From a checkpoint of a small transformer trained on Wikipedia: 16 layers, width 64.
Each number is 500 + 40 x the weight over its row's rms, rounded and kept within 0 to 999. Layers, rows and columns count from 0. Numbers have three digits each. The size before them is the row's rms in percent of the matrix's.

# layer 7 MLP down (transposed), 256x64, rms 0.271, rows 218-255, columns 0-63
091:569496463548520496496523465429431532515504465451551513456465512503536491457461525513559481521492486565486484531458542462438600476491504524492439522469524514540536516602516490496511544498405435
107:448535434480536526517498486429465432492509452474521453520507501537544518484489445512531425503502564421468450482458534497464495502502504409543516563495433544587523483450544452453549506487472483
101:485506536504511495517518489496442582533562526423486501490465453509604513549523461490557498537502484493481515435485518441512507528443443473527518531387475488504501449545542450452421533545504531
106:501516488503514529498526500417531541592522544514531529481498505481471535546631444498539538496542442508485484543490537507510494527501530567487475412544498493468395451528493481527507422514527487
110:470469538442454535467501458535553588530452546548495465440540511459517526543473462473459509586502578498493473450507501469474501526483475510443513427577579516494484551519447543457519479518546501
109:535491528584473582517494529480507564474442507520499539522514476437556537543560530457515450554570455468503483557518461437529521446504454495477478474549484545485455508418482466534504494527481414
128:552451519559502469411503508505553476503497485525457482449401495609578453518499479454493511562532574475482568513411547534487472513525498523494478509468492464531508498491557479543525509493516452
101:547525420560462505444457488438473481558424506524570470512470452498474463561526561486529484502440490493501530508415540498453571524434514462530562476477459519484479493488466449509498508582506468
091:533520568476463480492401506540475552484415486517421526504463531465477520507530534526540494558541501521505432441481499462488549477479549518512516489479462552424459481488478409508480516485605488
097:439506464488443505505556516529525504556489427467453483495479489492493461480520402530518528520459457480533462461435496428491438533480474542460520436477452516465493518552514622419488495499468516
111:462463532508440494449528520563549535523536520478427496505543436465570497440544499479460492539541577481529447521458515517495472532486406485530541553482525516556520474479539493494553389473519493
111:541478542548486438463489412510480542529481454537539480397500495467514490482489483446464518590521506487468500502479512540535459497482400507531486511456514537500499447445597453469483457423519495
098:505530526446469470471418425540549479507463519546545539531493467504471526513477487536457552442542486495465535554555535439472537510532487440483525476514467518515550511493550437432471515520384551
101:535501531477475477510521495511460507510450506596465541489558551494550492527467468511556494559457472483484425571506508479526479484462566434492554567489437423486520586515487484448556467461452525
110:543473495507525533560488507519497554527472518495499515451560506501495514500553535533564437546564556501543485494496532488459557469462516548457497446504536572364506513590497525529456481441537485
113:622513536492461511534514413470473495506558484453514512535516491483495497530546485446444495471467535591493467509535533508459478509477474576538475522448504587540523455510545506522600459523494484
102:469473407482511481485484457527503552456473516551484450499544463499484489518463521538380521548542505525549543508486499507497446554579426484493535521464473483539570506511563552442416507486513505
106:496476525446553485507507499546504566538560471521414488473532459464488544590522475480587464524431439433490547530457487508544453494545487589486489528475507525510526545483513458475518556453497553
099:558479503542470432548524480496552490537569507486486445438408499568535498513530499530500518526522429431495463480472511539454528477497547524479458560428501556516518506501466470558431534522484582
101:418476530508574479505452570528512508545498482496506523520442517543431516436507499494587554531464483487437470541408534488523460585541549469464456506504479478481501513492544483517437525520470428
091:608455440478501523473546502516454514508523495478516516504502515501570484481462506460479433554441532399550582557488521513408445493484454514488458518507501581457488513470528464486536543505492467
096:506520463426454489502505552471506425505468592451550439474529531561501500440497493491493538554481505595420457486515504520541458496532528450491489493530542473540472445450563513524574508549474504
099:441510533465502494483449490568419570483515504514537491456458557523543577452524535587528483526502568480502563516442487461487444492474540473507519509505496503593540521535601487473505546504498512
097:551489523480489506493508461523551536500494443487489433519480499450541576565412531503462533551524557476501477514518526480536521472489566517543469553482633569443530505462527503465556530506487458
095:516532440550426496540477518480457568508485535396513423481458517560556541497497529496446541556496508496511521515483499535409571452420454550490480526476528544510532489498536482474529523464447503
109:418520471517497560507488586446492531502465437535544486540518446547481515554423432542473512535551420459453450525490551446518564472493530588483487484509536528508501535544496505507528509453481509
099:537488463538485553427491451500491426478432529517534490517510503568560504520555417401502448546473518587487460470433449469508525483478451504525538526503512466516550478505491435538467522514547478
096:481476568507447537505524536413533475533513415481519498459534461455543491473462461551457586451503515496442443464442501528521514477538464446540518536555549480473549448505541489560539472459470541
111:521446569471494499448580510444533539511496477512469459520530447452485477522494439506490511555499494491502445454547380512504504452463587591466509465493556523508523504552454500476485447536459525
097:583496504475463477496520512509498537538504490496532522521427522487562520467484574490483463480454496581439454540497488444484472507501495465414447463555527434468425523561467537563514479460550569
109:497542521515520496443539507485456524519436493485480456508443575530501527480475507462501373555457511506451487576508496564502501453535542449467464523528437534502520541460500486441499596451517452
104:487446495538502510548474535442493564457503523493540472501484488529520479511544566521496532539487453514579484479459453516508496551526477515560524542413475510479508412562425495437410519463428475
108:454462465452504508523455424423443509512530479498549536493568536506496484469509453490542458520561507454409507519451515508507541482518530519539506501515522482522515453480590586532483598507568533
102:515535433516467524444557493554526539466557522428490514487454575554549521515479499455467559440536460475510573458508485493507458550475517465536533586460473523541449435482496496483533445436494521
101:484519594494521538509446412530497523503493501537453480524591479434434540476464478536537510518510571495455463532552467514545506419504547454506546458517507478551478497552504529494530464453534579
096:585464457464538539503463444515548520479437528513484492553484474495479516493466461534571561545559536505510493512500469553486529501553562448558428593476562440457547543511501485514523482524556493
107:468521531500561441414554492475500437518461520497484535414577486485507541551467473530555457422487473483518514508556509454536502453539500522479465529536537549454573544425542498532531449505521499
091:510476536443461463468566505443517539530423491515498528498469449519476479520475419477563580501532453490380472465432456498448464485531472447529522490537503533453518489496516462533547501426518480
# layer 7 MLP up, 256x64, rms 0.279, rows 219-255, columns 0-63
111:470562539573480508493512582532507533454516518479597463505448485495495551429537550533465537501460471515520546476510445550484404520462473525497519444503488430473497485477446541486463513520416465
096:484492409516556420579438467534520594488439514534472538430491491483479519476433513524471543496539508495537536470525545573466497442537470526488478493503486469539496546443448503567522468474483467
090:460495422517540486580533457486471538558471495414546529533507463489472513532504539486473527512467495518470497470547503594455471485567552531584450447467442506480485446506470510489489501552571444
111:473520488483482504496567490479528458502573464483514514547468432433518517445502457516581493528495447483593470544508500469511535538483474478451506481507491503461569586458533435472493539545391522
108:519470486602501453531492530477515453425508470477542445477480499498424477482452464606492502523510533528437523504546521463426467455503442507532549530552537486491552498496449547490480535555437538
128:484482507559465551483575474541472522546575444433472530481535467433503443453471487460532540495470489490519524451558446501554453411514423509523551473487508554457535513509520486441445487514470538
102:503472480491478554570498510487518409553529509465471445590491469517483488472541480536522446440556471536477454479454454486554552480593556515485548477519491504485484488486534498479485596461456568
093:463535463590521464505494518440504532464494504525423559488548578493487554536505443522492538502495455460447515527570506520532525412481466540489436445458481483503489506587521478422487458507500453
095:454538547500474440543474576493572461511477507498493493477475519557528582576498481491456530485519477518474506431586585549427433519494512456505486532583536466500447500473447507514494508463498484
104:483515464483553542511493540446557476550516487536465528558568497512518475492478607500453501574483426514496526481513511448538511489524541501496474474510408523564428448493564467439548483446462503
107:471558507436539522475424596536521465551484479455454505510446496523513515571473544482542457504518515550575507427494532464478519502462479480606452486441480550469468537507513527544528504462464533
095:473498433522513503616510558567441546460509519531419535524443482537517514468468560440499465508462537469495483513511459493471472501455602483497520503430457517539460466500512536544521499531567531
094:489537467492467472414523524439446487561559506529496473518509403503526471442515550457498460589486496485480596550529505440480540477451479464536468509484515475534450549496509483495451543575460497
127:451493512507498600476513504523426446473513412535423564497491516508544525459418532474469520483531475517560507535456494483480498548553556519466501540469513495544448395488494549491494518552464532
106:505480535473514423519466448501564482525502505536455521501563459497538577525554446533482476535519564439490460431497455534438443471463493529482473439523439478444498496539484554575537544511551466
099:596472573508473522566487510509457453534565492449518565534496508434466430491505441522468531503517477437493435495491435430537509526512491499517509438578488483506533545423520526488498529466460466
109:469498434519567458593429555522529477453551521549523471437499471514512502531536497496554450513466435514469573500533546495562496545458497491457472571445468478436469557522519499450478516477536525
098:450570460499486522485503547468524522455493536452499473461445466489469502482513457524501523451536423543525529503524485456506583563537501522483510524515392394542544459478561477520540567501527461
099:549552516500503443472524534517532549485541587498528529537523464463499472506477527577512497493460489526497398441509472510434386477457469506507517505540531556506522524444497583547501524556467538
097:578487534528468503522546530537481468454460501485526473525397571516474478558464521533483509501459455469472547539506546575513522498529436605520454464518474499483599504470471543554501531467512512
103:484536546597486529496497482506556466571463475505516568450424490472431512506415498524523442500445482486499511525476496562489441501536472514506545533447509500538607482481441511478479481428538492
102:518500488443502534498482487502571475515532449526543543572476546571474510484480527545547449512522487521569501453544481533472588424516394452467442489518564510496401470524518505483495483510505504
092:480481534523532429502459510535501553580483527549538581480551520484490501481532460560485465501540476468513574479554499501485487526477393564491539462523415494511454515536507447499443471436559501
099:492482448532560517485435514483528505494483418538476509570552476519508485517511410477529477501492496530482488491541571551562556506502400539448494494538430415437444527555496481484495517511540467
108:477523502516524598488486492572453517525485487535443578495465560500573450515437516497506518529510552437427514471542496425538453502469473497507408546499454549527505469490524502498432494564478492
109:521529487509490554517539537493463434546490538504514516479525514496463558494591501516572507451522562430450447406489510484500419522447531518579519449492442543536492525536451576511515503501497464
093:482449422477544514510562487521457532484560564515457473519518517522544482470494432503486468522594575515430487465492569525490445545487450496490540492484500503609496485444545530519532435473525500
112:528447453525440472464428512609452518465536510454518558508505461491447481468481469457477470529476510476498492462493518535470558518557535585538518563442495533470449468527455489546454528494418530
098:571450516523517502496529484523512470520522475554517555509526549468562498523534492552541368556455489468531452440512431497473469540462501487553462441487537507456567489515513490508533508568549435
116:561443441467520466553453443513514454462532488551539485534478472538506465488520504504547511497511583519518519380579461453534530469500494463456437525486458461447562510508519535540533492453552524
101:539526553528493402536507536484485467476522499417539520546566424487446563526466449437534537480506490518516520493511462453487431459537529541470482507494504548507476594444490555507430521513540481
114:522516458574564455483441517502532479446536552519484426427509427522469471532561494469490469496445507590488522492537493524499559582458529531446454554503575458507469469517486550535504506485476503
099:460515553529493488530476546552458500501524521505521575497555466484581505534488428576469439512363485499465498454510507495469446510471485483471521511447483547534536571508474548535511486575512533
106:525507485494551481512506516498540471448494511504570469396442446507467516507540545583509487541546494477504454437528423596447500524483418548432552514481508471513479507544468447531477518481528486
105:493551470503479439492517541565430510570469549507486509503457530516476455487519481511554474489561462561492482507511535565443453538449459555556496457440444482528500464500402550502528493540574528
109:576517454535408531481563533526471540466514525469490504494535507454442511462491506509472445471485588519472514493485495522433467587510524521560482533533459459477462515534557446513523580471412493
090:454569450450574525466577573431477497535493482488555562530534509503443409470517449489488508479481527558537504529482520454492479596490511481551485498501515468521466456480541443541484564518491525